config = dict(
    intermediate_size=256,
    positions='rope',
    qk_norm=True,
    beta1=0.95,
    schedule='wsd',
)
Each number is 128 + 32 x the weight over its row's rms, rounded and kept within 0 to 255. Layers, rows and columns count from 0. The size above them is the row's rms in percent of the matrix's.

# layer 4 MLP gate, 256x128, rms 0.294, rows 14-31, columns 0-127
size [107 101 102 105 106  99  92 105  87  89  97 106 100  94 104  93 108 100]
[[179 137  96 156  99 135 216 114 167 118  80 127 176 168 104 203 113  95 101 164 104 101 121  77 151 139 172  92 108 113 119 146 124 127 156 195 108 133 119  65  77 132 176 145 172 141 131 110  87 171 138  81 155 178 137 129 133  99 121 120 112 100 153 151  99 153 158 107 113  97 105 119 111 117 142 132  88 161 145  96 166 130 111 195 124 146 124 138 155  85 162 131 143 117 161 155 132  94 135 132 143  76 118 106 122 147  86 130 162 115 134  91  98 179 122 196 184 135  82 120 202 109 116 222 144 128 109  97]
 [170  88 161 112 138 175 174 129 126 146 130  99  82 142 114 116 124 158 164 128 148 119  84 109 172 117 147 136 109 156 150 104 102 136 155 155 168 137 117 163 160 104 119 113 159 180 154 129  82 116 144 107  10 106 139 145 131 101 141  85  85 121 165 104  90 153 192 187 126 138 171 151 126 152 175 106  84 100 109 148 141 123 117 125 125 118 172 194 160 173 137 104  94 134 159 163 128 110 143  93 210  81  57 198  89  78 130 146 101  97  64 151  86  91 124  98 113 143 114 125 139 138  90 162 149 139 117 143]
 [171  83  52  92 156 168 104 104 144  84 119 122 144 103 185 169 101 179 131  96 141 130  50 104 144 115 126  93 125 151  99 148 100 102  80 177  75 162 100 173 102 121 150 115 148 108 129 154 126 124  99  89 117 143 109 127 112 146 167 116 165  92  81 119 139 155 132 131 155 122 137 136  96  35 121 182 113 169 139  86 139  94 119 126 119 116 153 150 135  72 124 169 128 136 178 104 144 138  88  97  68 147 121  84  91 109 105 128  80 113 183 149 104 143 117 105 171  91 173 176 164 118 135  77 151 174 191  83]
 [144 154  76 134 142  88  77  87 138 154 124 175 135  96  81 137  59 123 138 135 100 162 127 107 164 125 119 109 120 138  67 116 129  98  83 162 133 161 161 114 185 178 154  46 128  96 132 108 172  70 164 152 125 105 123 151  96 178 144 131 100 123 145 108 149 171  91  69  92 130  75  62 158 140 130 142 148 102 151 123 172 111 149  99 156  99 105 203  88 154 156  68 137 142 173 177 135 157 148 158 138 196 160 160 122 102  93 136 123 153 117 145 174 109 114 122  59  87 135 126 173 156 150 127 167 131 119 116]
 [113 103  68 126 105 127 109  81  46 117 107  78 128  89 161 141 151 181 153 127 101  46  91 119 147 162 129 133 136 142 125 149 104 153 145 154 149 127 201 103 113 123 141 159 110 125  93 106 150 185  72 144 164 119 174 137 168 157 161 113 135  47 109 127 140 117 127 131 141  84  66  99 140 141 114  86 151 145 101 128  96 104 123 138 166 121 135 127 157 108 123 174 113 166 113 140 142 113  98  58 157 127 204  95 115 161  93 199 141  60 148 121  97 101 143 119 109 125  69 148  75 183  74 136 111 127 156 111]
 [ 87 130 106  73 139 145 100 166 123 190 169  78 141  79 128 163 114 170 162 105 197 152 158 116 106 128  99 148  66 158 114 111 123 148 150 141 122  99  61 120 121 168 158 140 143 151 174 198 162 116 145 117 110 109 159 140 142 137  85 155 113 163  79 158 106  89 150 100 141 129 131 110 159 134 112  79 102  63 117  97  68  76 172 106 161 128 164 134 103 136 119 204 118 138  92 129 183 104  73 180 157 140 207 143 118 122 128 148 104  88 119  86 114 165 171 157 110 152 184 145 100 113  87 151 141 115 140 130]
 [175 134 127 142 116 124  91 101 116 156 146 142 166 130 159 151 141 111 132  88 125  88 128  98 138 157 143  86 161 148 128 109 168 151 100 140 124 168  81  80 135 144  88 120 104 117 128 123 133 123  62 132 122 131 163  77 102 136  98 129  60 179 168  95 175 155 147 122  58 108  99 121 125 100 140 181 115 103 101 183 137 128 158 163 126 178 109 117 132  95 121 160 174 101 167  39 114 151 140 123 118 120 147  49 136  77  89  86 142 143  42 131  45 115 118  96 162 159 139  84 199 191 114 116 143 117 125 132]
 [119 138 141 113 146 110  88 145 123 137 118 134 102 137  97  85 126 114 151 144 124 126 121  89 103 100 156  91 163 110 131 154 116 111 137 133 116 130 108  97 202 111 166 141 168 174 114 195  80 170  83 102 105 162 196 138 127 131 168  88 165 160  62 102  68  71 117 166 117 196 128 147 139  82 134 143 101 147 128 148 155 160 234  99 192 119 142 163 156 165 133 109 100  94 126 172 158 164 137 111  85  77 138 119 104 129 139 170 139 107  77 170 169 198 128 124 111 195 133  96 173 148 151 135 152 120 118 144]
 [141  88 157 102 118 131  84 151  94 148  94 149 181 123 132 116  85  83 141 114 157 125 199 134  80 163 166  90 140 167  82  96 212 168 121 151 138  99 151 115 131 108 129  87 113 103 108 139 142 148 143 159 131 136 162 156  91 105 160 100 108  98 123 155 155  97 134 174 209  84 132 131 160 146 167 139  97 170  95 162 139  64 121 136 108 131 138 147 124  92 153 107 126 144 120 121 113 172 162 122 127 135 129 151  96 124 200  94 104 124 179 137 187 155 124 224 143  55 153  75 101  71 178 156 128 121 149 156]
 [143 133 136 147 137  97 167 169 105 107  77 130 116 152  95 117 130 147 178  94 162 151 155 160  53 144 131 100 134 129  95 126 114 147 112 139 150 154  75  81 164 208  96 110 141 116 172 142 194 120  85 129 131 139 175 127 111 115 216 137 130 141 161 153  45 122 113 138  61  64 181 156 120 127 136  93  38 137 114 148 130 103  82 167  88 113 127 142 127 117 118 150 140 127 126 156  93  98  82 114 175 168  98 190  64 100 163 161 120  88 100 108 101 148 174 130 125  96 137 125 133  96  92 105 118 137 127 118]
 [102  76 144 157 147  91 107 126  44 145  93 147 104 131  74 120 102 107 107 107  63 173 142 177 160 119 123 132 181  89 148  59  61 110 114 115 113 136 109 172 147 101 112  92 116 102 150 150 103 171 124 164 103 178 147  85 120 128 159 144 147 135  62 107 124 110 106 110 123  85 123 150 112 178 151 151  51 140 153  97  90 153  91 139 146 147 174  81 151 100 129  51 101 162 135 146 107 135 115 144 104 138 106 154 142 121 114  73 151 108  82  72 139 201 153 178 106 110 157 115  89 149  81 139 150  90 115 104]
 [147 111 126 126 177 130 134 128 135 120 180 157 129 160 127 102  90 177 178 141  98 133 143  82 164  45 139 126 129 140 171 124  95  64 179  87 108 149 126 107 139 214 108 114 167 189 106 144 141 105  75 178  96 161 130 159 140  84 118 145 134 181 164 108 126  85  73  93 112 153 108 127 113 133 169 125 188 129 121 164 146 175 114 148 127 119  88 175 123 190 111 107 182 101 218 135 149 175 144 158  84 153 158 170  99 161  97 116  84 140 107 134 131 136 156 121  99 142  91 113 110 133 112 166 159 165 124 169]
 [176  89 131 102 145  99 117 136 181 155 111 148  89 136 109 150 143  98 186 191 172 127 225 149 123 134 174  98 124 141 109  88 125 173 151 155 149 122 155  45 175 138 131 148 129 154 186 168  79 136 141 139 119 104 172  80 143 105 172 126 152 166  67 134 164 171 129 122 120  85 133 110 157 115 200 137 114 143  94 132 168 108 151 107 167 168 146 114 131 132 162 141 116 158  98 136 170 175 102 136 104  88 126 177 115 131  71  46 103 121  76 105 113 149 147 130 125 199 120 120 124 137 153 126 119 147 181 113]
 [193 121 137 166 145 138 100 103 122 145 186 172 154 169 164 162 119 165 142 113 120  97 167 111 158 158  74 203 107 156 141 132 121 138 120 112  81 140 148 101 104  81 127  65 179 104 149 104 141 155 166 123 149 109  92  65 133 100 102  89 148 158 146 133 159 147 159 129 140 148  66 113 131 134 161 186  51 112 136 151  96 177 107 152 186 146 151  95  91 108 133 150 107 115 101  89 156 104 123 161 125 134 133 102 171  86 130 106 185 154 106 180 163  99 125  72  65  65 116 115 146 140  78 101 106 117  72 123]
 [107 124 137 148 134 169 167 185  96 106 146 156 109 136 193 177 134 133 160 109  93 140 165 127 110 173  81  99 131 110 114 139  71 132  44 120  95 165 145 104 108 158 124  91 152 126 193 104 110 166 136 105 192 151 140 114  73 147 121 145 143 114 112 143 160  85 137 191 124  90  82 165 136 137 143 137  83 105  69  90 194 158  74 117  96 121 153 130  89 101 151 114 155 121 140 169 140  84  92 131 171 186 117 145  97 158 168 114 146 111 147 142  57  86  86 126 139  98 118 168 204 112 134 143 132 101 109  84]
 [139  94 125 132 101 167  52 110 118 123 146 191 137  88 167 163 142  47  51 150 138 125  77 114 105 112 153 136 139 119 178 115  95 118 192  69 106 123 177  70  79 112 132 143 188 102 110 170 174 144  91 117 143 102 193 159 139 172 120 125 157 191 120  95 189 114  94 103 138 114 102 152 114 102  92 132 110 156 125 154 116 137 143  74 113  89 139 147  81 123 120 160 118 181 105 150 149 166 102 179  70 123 142 145 141 156 136 124 137 143 145 142 137 136 100 157 120 100  70 186 125 116 125 162 191 132 116 124]
 [137  77 132 140 162 190 125 158 174 163 156 157 168 128 108 182 142 129 108 122  89  76 187  77 122 127 136 106 102 143 149 138 123 128 135 215 152  94 118 110 159 145 176 127 119 142 192 157  67 141  97 180 126 150 104 117  94 112 110 107 106 142  73 100 109 132 125 113 102 111 162  98  99  99 121 114 152 142  87 166  63 126  87  99 150 132  75 121 121 168  94 111 110 158 116 136 157 147 129 138 153 181 149 135 166  52 103 136  34 138 141 152 155 181 128  92 107 178  87 116 100 102 167 121 123 178 128 185]
 [136  92 163 164 163 124 145  82 106  72 116 164  91  89 117 134 106 137 137 128 151 191  83 147 112 146  93 124 144 171  66  87 144 104 124 104 123 194  79 181 114 177 133 130 111 127 155 112 134 146  76 105 130 131 176  83  92 131 105  90  90 123  77 128 163 150  74 172  55  92 137  84 117  91  45 139 130 174  82  99 118 145 136 100 127 127 131 167 110 156 154  78 115 125 111  75 145 139 137 136 197 123 102 123 126 177 138 121 174  86 106 150 107 105  98 187 160 128 165  96 146 117 164 114  67 147 150 147]]
# layer 4 MLP up, 256x128, rms 0.305, rows 14-31, columns 0-127
size [112 106 103 101 105  93  96  93  90  96  97 106  93  98 103 103 101 106]
[[ 69 124 127 114 138 166 159 114  99 170 197 138 192 149 163 156  42  95 183  78 146 116 125  70 113 109 165 116 209 146 167 127 175 168 137 105 169  89 120 155 133 129 108 120  77 168  93 194 142 142 151 159  95 167 164 104 136 162 159  78 152 122 175 143 124 115 132 139 164 142 189 106 155 112  95  95 156 141 125 140 129 122 102 118 112 176 152 124 194 157 119 114 122 112 173 146 146 177  93 110 132 169 113 143 121 116 123 168 116 153 161 180 106 136 124 157 181 184 162  96 100 156 139 116 171 122 129 164]
 [152 128 116 145 114 145 201 181 123 125  75 108 128  83  73 195 109 120 182 142  92 147 100  80 150  65 149 110 132 121 185 162 134 149 187 136 148 106 152 116 163 122 162 139  96 162 170 126  85 161  91  98  87 158 132 167 131  71 140 136 147  98  76  83 112 127 132 166 198 148  92 137  71 145 105 105 141 129 143  70 127 141  80 138 140 125 143 116 129 102 139 126 113 163 123 101 115 164 147 124 162 132  74 144 131 112 217  95 176  56 136 120 168 118  67  97 113 164 127 151 139 146 109 108 107 161  96 168]
 [142 140 125 118 155 124 190 133 132 173  97 121 138 129  89 114 167 110 102 129 159  90 175  87 144  36 112 105  98 129 104 135 138  92  54 138 137 169 108 131 131 155 123 115  93  85 192 156 153 109  72 156 138 140 162 125  75 137 137 201 108  95  90 129  78 117 106 194  85 135 138 148 149 143 167 121 184 159 162 114  87 119 129 141 140 165 156  56 110 130 216 168 154 169 162 146 132 125 161  94 134 119 127 129  93 161 117 192 107 119  78 122 116 176 122 170 145 192 115 172 119 119  97 102 148 113 126 145]
 [183  96 115 163 112 145 128  96 136  69 135 142 120 123 115  78 120 123 105 181 170 131 162 136 149 213 165 100  69 113 119 128 105 135 195 102  91  72 144  66 124 127 115 122 168 203 204 176 106 123 147 126  99 128  68 139 182 139 168 126 141 152 140 226 151 111 105 146 146 108 143 134  74 153  95 104 135 112 151 122  96  88 174 110 135 146 128  97 137 109 113 156 121 120 131 153 114 123 175 123  94 145  59  99 119 169 144  66  98 118 185 108 133 165 124 146 166 137 162 130 152 107 104 129 105 135 104  75]
 [139 134 174  99 158 128 101 125 119 119 143 133 177 177  84 106 165 125 134 121 109 166 147 138 207 169  81 117  53 145 108 162 138  90 165 164 106 140 213 100 152 153 154 130  97 130 110 142  92 120 142 128 179 157  56 162 149 149 160 186 176 124 120 141 117 145 119 176 126 115 122 104 120 108 135 110 209 104 133 134 181 201 139 133 100 124 124 149 113 124 171 133 108 167 112 130 145 105 103  93 141 198 172  86 155 101  93 153  93  93 105 125 162 152 193  80 165 151 107 163  99  93 111  88  97 113 167 147]
 [110 138 136 177 131  67 124  98 130  72 180 142 154  82 111 125 120  96 119 123 152 127 131 138 121 141 110 132  94 103 107 106 137  76 159 101  94 132 181 106  91 115 110 123 122 121  34  97 104 122 101  58 167 135 110 152 167 151 163 201  89 128 195 130 124 162  99  97 148 160 151 158 112  91 140 158 101 192 183 126 162  99 113 170 155  95 103 104  96 173 126 152 118  80 129 107 106  66 161 115 124 146 102 147  72 153 152 194 155 157  98 149 146 131  50  86 152  69 101 148 162 146 134 158  96 137 132 118]
 [142 120 117  91 177  80 162 118 146 173 126 152 125  39 111 179  79 130  77 123 189 125 117 131 186 150 164 126  92 132 133 100  80  88 155  98 135 149 166 115 129 121 132  92 144 130  88  53 153 131 136  89 160 112 100 156 142 116 181 145 114 150 158 140  76 113 120 110 125 164 127 167 123 138  82 126 154 147  99  94 111  96 174  91 172  80 147 156  94  62 105  82  92 164  87 158 122 177  91 160  98 114 116 100 143 182 154 134 132 176  60 104 145 122  55 125 111 159  80 162 129  99 114 110 122 138 170 134]
 [152 132 104 101 119  88 148  98 128 115 110 119 102 153  84 114 165 165 213 100 109  99 155 144 147 173 113 152  97 108 149  96 199  90 163 169 161  88 154 131 157 149  62 182 100  88 106 160 158 107 106 163 163 132 134 113 174  98  96 113 106 146 160 133 149 130  88 169 110 208 136 170  91  97 152  85 159 103  99 107 148 169  44 168 155 176 170 181 156 108  77 153 118 127 132 104 134  97 117 108  95 115  86 109 119 136 147 133 133 104 126 190 125 109 133 124  80 144 116 170 162  78 121  91 149 141  97 186]
 [187 176 160  94  91 136 120 173  59 110 141 154 131 115 115 101  65 118 157  96 119 128 135 156 134 185  90  89 131  91 162 159 155  45 152 181 135 118 150  96 122 110 108 120 100  97  85 132 146 101 155 175 141 140 102 124  96 149 111 107 182 145 113 159 139 209  82 110 108  99 131 148 132 128 143 127 153 154  57 180 133 104 112 119 158 100 161 157  96 107 117 142  53 178 147 116 138 158 150  67  80 139  70  97 153 127 149 117 142  76  83 137 177 106 131 195 135 122 100 121  87 148 139 162  97 100 148 150]
 [138 165 177 127 140  92  83 129 193 123 149 137 171 215 104 183 107 114 153 139 103 144 122 231 119 139 135 161  81 122 119 147  92 137 136 130 116  92 155  46 115 149 142  76 185  82 129 179  93 147 104 111 130 122 135 152 101 136 110 135 103 144 166  77 107 124 152 192 125  90 202 115 156  75 118 117 133 130 124 106 141 143 152 144 128 147 186 200  57 126 121 138 186 128 110 132 137 126 118 150 119 116 127  96 108  72 149 118 176 174 109 112 137  73 121 113 112 135 133 115 139  77  99  86 149 121 147 164]
 [107 103  71 115 174 156 130 143 104 136 145  98  97 121 121  66 138  84 159 105 139 106 125 112  82 239 151 125  91 117  93 133 130  82 154 156 164  83 109 104  75  87  72 110 128 141  80 130  67 105 163  62 148 131  92 141 154  83 153 122  57  82 140 129 108  99 114 122 101 133 108 130 129 137  74 115  97 164 115 113 147 129 146 125 160 152  54 105 117 141 110 143 129 141 114 139 109 124 119 131 156 165  70 172  96  87  95 168 167 149 169 123  85 138  74 125 164  90 164 137 179 151 129 129  94  86  86 174]
 [178  78 140 115 151 145 152 174 143  87 161 152 107 110 136 119  96 220 134  70 132 186 122 153  92 115  75 144 148 140 116  62 114 140 108 109 129 143 112 130 132 144 102 126 135 150  88 121  53 118 124 132 142 171  95 114 160 165 114 173  66 116  90  89 110  49  72  86 110 130 143  83 148 121 155 116 117 178 146 144 143 208 105  86 104  54 117 142 120 125 133 135 112 107 143 120  82 163  90 151  88 119 121 164 126 171 165 115 113 170 143 120 172 141 172  68 152 115 134 152  98  69 105  89  90 117 124 135]
 [146 174 149 114 132 151 141  94 150  82 111 215 127 129 121 123 156 153 104  81 111 148  81 124 150  77 138 191 183  96 110  78  87 157 136 107 169  91 133 103  86 126  81 179 125 124 151 147 146 147 144 107 173  84 110 136 102  97 144 162 171 138 124  77  93 173 107 115 129  52 105 117  80 127  90 138 127 156 170 138 128 192  95 135  70 150 117 163 179 105 177  80 154 153  71 112 151 172 182 156 129 157 145  96 134 150 163 117 118 135 157 149 125 106  86 141 131 110 174  95 204 120 133  73 114 113 128 136]
 [ 78 121 165 168 172 138 114 142 127 151 144 141 117 174 175 108  83 118 145 131 161 175 108  93 112 175 117 231  90 155 165 111 118  88 140 155 138 142 100 127 119 109 119 153 191 141 164 133  79  95 164 156 140 101  83 110 131 133 134  65 169 127 202 147 181 161 118 173 186 130  83 117 139  46 152 119  79 137 117  63 160 187 126 190 122 152 196 135  87 109 137 123 159 130 128 149 112 184 155 111 130 127 139 117 162 143  89 120 110 152 117 108 168  94  82 170 113 108 120 123 151 132 131 126 121 122  88 151]
 [ 91 119 148 118 110 134 165 108 162 123 153  95 152  92  42 145 112 187 121 126 136 151 126  73 180 102 138  65 163 138 184 119 128 111 129 171 148 131 134 116  86 142 138 161  96  85 129 139 117 177 115 149  68  93 101 144 110 129  41 167  71 151 159 116 168 161 113 115  92 176 193 139 121  93 112  88 134 146 106 111 115 109 153  66  95 163 192 152 108 136 117 164  50  98 139  78 160 179 114 156  80 132 146 103 149  88 107 151 149 132 129 165 104 144 185 110 117 131 106  85 119 124 109 143 131 104 183 146]
 [116 136 191 113 121 133 153 143 166 107 167  58 101 162 110 145 159 124 114 104 173 112 161  93  56 128 142 171 121 128 189 110 136 104 118 189 172 127 157  95 146 149 115 118 101 209  46 147 163 167 142  74 106 145 119 186 146 132 111 106 115 127 170  93 144 156 142  71 118 152 106 133 159  71 172 148 169 158 102 169 146 115  95 131 116 116  87 135 100 128 152  54 142 101 102 147 129 158  98 198 132 127 191 109 133 147 121 200 136 114 151 149 154  85 124 130 144  72  95 120  96 103 122  89  91 136 135 126]
 [ 97 118 143 161 152 178 110 127  93 168 122 107 116 109 157 127 137  79  90 154  74 121 109 121 118 170 130 113  85 168  82 174 206 114 184  45 151 149 177 110 175 121 110  95 108 186 113 154 127  92 149  96 127 150 170 167 153 139 142 173 115 153 155 156  90 143 107 122 154 146 126 166 157  90 118 114 137 175  92 155  97 214 118 140 144  75  87 137 168  99 127 144 131  91 105 100 178 174 126 140 145 131 131  65 108 146 122 114 152 110 104 194 184  85  96 143 153 165 163 114 140 127 122 117  61 168 139 119]
 [105 101 140 164 143  67 134 151 138 116 153 120 163 149 120 108 100  76 118 133  95 120 176 139 171 109 148 199  83 152 122 161 109 133 179 106 142 186 143 116 202  98 171 166 102  94 106 123 111 192 136 147 131 125 130 153 170 111 135 127 188 148 114  94 139 114  81 123 121 168 110  99 174 142 174 168 140 118 128 118 148 132 116 177 128 137 124 105 107  70 120  85 138 208 117 130 102 210 121 110  57  68  80 132 162  69 125 144  69 125 140 109  95 159 155  84  97 169 136  74 152 125 143 136 148 113 118  79]]
# layer 4 MLP down (transposed), 256x128, rms 0.204, rows 14-31, columns 0-127
size [106 100 104  98 101  93 104 103  97  95  94  96 102  96  99 100 102 105]
[[127 193 183  83 135  85 144 106 166 154  90 174 125 109 149  89 120 135 137 129 128 124 144 144 114 128 188 122 174 132 154  33 149 194 135 112 174 110 140 100  91 119 199 160  88 172 111 111 120 148 123 134 188  76 142  69  96 108 160 157 105 107 145  95 154 131 103 145  94 128 132 185 118 113 132  88 121 101 137 134 142  61 140 133 134 173 156 120  98  75 142  93 104  83 143 203 100 182 137 116 160  95  95 189  76  62 122 142 134  87 115 148 155 134 131 131 103 122 115 125 159 109 134 133 150  82 175 138]
 [156 144 130 123 106 117 146 156  21 192 116 119  78 134 101 101 121 117 200 195 100 103 197  49 160  51 156 124 142 117 160 125  44 123 160 132 144 133 160 117 139 134  79 110 144 109 177  91 117 127 129 110 121 100  98  83 130 125 123 101 135 148 108  99 143  92 134 118  95 153 115  74 160 179 158 107 136  81 146 145 149 139 121 139 149 116 107 146 104 151 133 152 127 104 150 156 103  98 134  41 153 129 119  97 140 139 139  92 155  90 151  88 158 166 143 148 131  91 122 145 126  55 110  84 110 190 128 151]
 [209 116 102 115 123 113 115 151  99 125 141  87 107 175 146 116 109 103 180 112 111 177 132  89 156 167  77 139  91 118  93 115 103 138 224 134 110 151 110 157 194 161 141 141 156 117 118  83 132 127 176  98 121 118 158 122 124 111 156 189 134 166 128 137  83 141 145 150 133 132 150 149  89 137 113 158  93 118 159  63 133 107 158 114 180 141 145 128 158 141 125  82  53 135 140 157 180 105 105 131 116 105 150 187 124 131 167 207 194 144 145 146 187 133 176 108 122 109 196 174 150 115 135  97 128 167 180 103]
 [112  98  93  93 159 116 173 133 104 109 170 101  91 128 183 189 137  98 161 138 134 109  71  76 118 143 127 115 121  77 168 114  74 146 154  72 161  93  46 134  91 122 120  72  79 129 116 119 192 135 128 157 111 129 159 105 142 112 117  77 132 163 159 147 179 135 136 121 129 183 144 150 154  92 142 171 118 156 143 137 154 174 150 123 101 159 168 125 165  75 127 169 147 168  58 174 138  87 126 111  99  81 123  70 100 129  56 115 134 108 116 141 108 154  87 116 159 151 166 109 151  98 145 139 166 190 123 166]
 [150 150  85 129 157 140 216 112 144  73 102  70 146 106 107 162 165 170 166  91 180  94 169 206 154 166 121 149 166  96  93 137 112 126  71 149 133 135 194 109 137 101 137 108 114  83 101 147  74 129 169  42 132 134 128 156 157 132 135 143 141 143 150  90 155 172  99 142  91 124 140 159  48 107 133  98 137  90 134 127 192 164 156 109  92 143 124 148 140 112 133  79  96 158 108  97 106  94 135 122 161 151 164 182 145  81  55 131 139 111 163 125 159 119 111  92  82 166 125 120 131 115  91 145 130 132 114 148]
 [143 232 141 122 197 145 135 135  49 139 186 141 152 154 126 118 151 118 158 124 149  84 154 123 115 146 141 105 118 133 102  97 120 119  98  67 127 117 141  92 189 147  71  91 127 109 119 157 124 141 123 195 134 136 150 119  99 176  92 149 121  70  88 126 186 118 155 149  91 105 174 156  73 121 138  97  82 145 102 180 131 168 156 153 149 106 131  82 121 132 124 130 112  69 147 167  88 161 157 124 109 183 187 131 149  75 154 118  80 178 106 110 103  85 138  99 123 155  91 130  68 109 150 109 126 176 105 140]
 [ 94 160 125 133 129 159 153  48 202 147 157 169  59 152 106 114  62 107 165 135 145 142 171 138 145 149  97 141 140 105 130  99 154 120 143 134 105 103  56 130 141 140 184 158 132 151 147 138 131 138 120 178  61 166 101  93 113 141 149 137 168  89  80 109 136  98 178 131 197 112 149 166 111 150 153 109 200 198  98 112 114 147 129 114  75 151 112  90  80 127 139  92 131 158  99 202 143 127 193 144 144 152 110 146 164 145 144 103 171  80  81 133 144  97  76 142 138  95 150 145 108 109 144 154 117 145 121 157]
 [153 155 147 113 158 159 148 139 171 100  64 108 117  70 134 148 133 125 139 106 112  75  83 162 137 146 131 120 155 138 137 171 166 204 123  39 131 127 147 149  76 156 143  70 138  91 110 149 134 149  86 101 199 137 123 111  99 145 175 152 172 114 154 164 124 116 136  66 156 108 200 121 151 191 184 119 135 116 171 133 139  92 168 181 105 137 140 133 147  64 136 130 107 171 130 132 173 142 186 111 107 112 110 129  89  84 111 180 139 155 124  78 100 154 187 113 182 160 134 110 139 150 117  97  93 156 131 115]
 [ 38 105 143 132 127  57 164 118 135 112  84 111 118 118 127 140 160 108 171 135 120 145  72 163 147 170 149 158 164 140  89  91 150 117  92 112 146 128 143 173 139 124 105 139 152 133 109 103  59 167 130  67  50 160 191 174 126 116 121 125 171 121 123 125 148 180 123 146 143 166 137 116 138 128 130 106 128 122  84 141 105 145 147 167 120  91 113 104 111  95 156 128  93 118  78 102  92 176  55 116 127 145 110 143  76 139 180 154 130 147 171  73  97 149 104 119 121 186  89 154 119 119 146  60 163 111  89  40]
 [125 144 166  87 138 200 120  81 108 112 111  88 101  99 131 112 115 128 126 118 133 136  72 159 116 127 105 216 107  87  91 150  75 116 108 108  91 121 123 159 144 161 184  89 134 142 123 180 165 132  84 145  82  73 149 174  88 139 123 126 155 122 118 156 105 116  66 119 126 119 167 163 170 155 148 142 116  97 141 104 181 153  19 130 127 166 125 118 169 139 151  84 165 112 129  76 124 159 134 115 149 154 108  89  66 141  91 151 138  15 128 106 122  96 125 132  85 111 140 134 113 133 148 147 156 114 163 165]
 [122 112 106 140 134  94 146 144 138 120 159 220 149  96 136 119 176 120 143 147 105 123 206 143 181 110 111 102  62 190 105  96 130  36 117  91 171  97  80 143 118 133 123 167 109 125 193 111 121 136 175 125 216 141 110  86 151 127 113 145 141 181 166 113 119 182 121 151 147 149 133  65  84  82  89 127 145 123 117 131 145  89 165 121 124  89 136 160  89 125 158 119 121  78 189 135  93 112 147 135 121 201 184 125 114 167 138 118 124  87 148 153 161 105  99 112 131 159 131 121 124 132 108 107 127  84  74 135]
 [121 140 204 163 118 135 112 132 147 157 108 128 124 157 123 143 111 133 114 206 139 106 132  70 117 105 137 109 156 117 165 149 122 104 141 157 123 173 152 156  96 162 116 149  84 161 105 123 141 108  84  89 140  93 131 177 146  41 143 140 120 110 137  67  89 144 154 179 126 183 156 141  85 130 155 134 150 154 213 169 131 146 122 128 171 158 128 138 131 156 154 185 152 145 132  96  59 138 159 178 166 100 119  64 154 112 125 117 142 132 158 107 168 144 170 141 147 154 142 159 119 200 142 110 212  61 134 176]
 [145 134 147 114 138 144  93 110 125 172 110 117 128 160 159 100 153  77 166 130 172 146 120 129 103 156 154 106  82 136 127 174  82 156 152 135 130 177  90 135 173 144 152 156  99 118 150 160 110 158 144 117  66 154 130  75  67 178 200 129 148 151  91 131 129 153 115 110 154 121 106 160 165 116  82 147 118 166  63 104 145  64 112 170 163 103 153 116  94 159 150  79 119 111 120 128 146 170  89 151 135 147 145 162 137 205 117  55  68  87 145 112 118 188 167 142 179 127  88 108 102 113 137 128 163  78 195  77]
 [ 91 103 100 118 133  72 108 145 140 195 156 144 140 101 125  94 174 184  87 144 107  76 148 120 107  77 133 171 113 133 112  63 107 142  86 117 147 140 165 150 166  99 124  80 142 127 165 131 105 147 187 171 123 184 134 232 150 126 114 119 131 119 106 145  85 152 128 107 137 147 139 108 185 136 202  78 112 199 153 125  53 166 139 172 133 106 109 110 148 172  95 178 134  93  79  69 100 147 137  77 158 142 127 142 115 113 142 124 112 115 169 115 109  80 105 118 125  83 118 134 100 150 110 163 123 127 153 171]
 [162 161 146  84 125 129 157  85 135 136  97 129 148 128 174  77 159 137 118 124 148 114 124 137  96 114 164 175 130 137 125 127 115 134 162 168 142 120 196 138 124 100 126  87 185 161 122 133 124  76 214 148  91 155 100 105  83 118  94 166 165 226  74 162 149 160 109 145 129 138 120 182 129  99 144  48 160 131 131 132 163 140 129 124 127 136  97 140  92 125  88 112 165 123 164 128 112  79 163 118 107 180 190 110 105  99 147 166  85  98 120 139 151  97 147 127 129 156 167  62 128  40 138  91  76  80 149 115]
 [108 165 157 126 110 160  97 114 139 139  99 155 160 141 136 201 116  97 114 126 165  79 111 152 167  95 114 147 122 137 148 114 162  85 136 117 140 147 166 127 102  54 141 110 141 106 133 112 132 107 132 169 123  48 133 103  79 188 150 101 190  91  90 114 168 122 158  99 159 139 114 126  86 182 138 110 152 124 104 110 116 156 166 167  97 168 147 108 137  79  75 197 130 151 176 176 138  80 156 110 134 122  53  95 149 178 161  56  94 102 128 115 135 163 116  92 117 167  75 124 181 130 129 181 140 147 183 139]
 [ 94  99 243  90  98 155 147 135 133 152 114 157 145 115 183 112 141 147 132  94 110  93 143 136 158 128 124  94 159 107 121 215 158 137 140  97 183 147 147  91 114 125  83  84 116  58  85 162  98  88 127 107 110 160 158 108 125 116 162 149  44 103 153 123  94 158 146 127 162 129 147 119 146  80  77 156 147 140 135 117 136 121 165 132 170  98 118 107 129 112 101 140  64 122 118  70 177 135  95 141 157 148 122 139 158 130 123 159 121 117 109  57 155  57 117 108 134 220 132 110 158 114 106 118 131 184 128 104]
 [115 116  94 163  93 143 136 103  80 176 195  43 210 179 142 124  89 168 196 161  76  89 187 115 115 112 111 154 141 122 152 106 126 117 118  71 153 109 156 118  97 127 118 126  66 104 133 160 156 187  69 142 126 140 105 161 152 141 120 109 198 138 102 139 158 165 127  97 155 146 118 179 104 106 114 125 105 156 124 143 173  95  68 115 106 105 131  98 117 120 146  96 100 153  99 142 139  71 113 138 139 150  85 124 184 141 192 153 114 136 106 134 130 170  84 108 193 123 122 135 153 100 104 119 143  92  77 118]]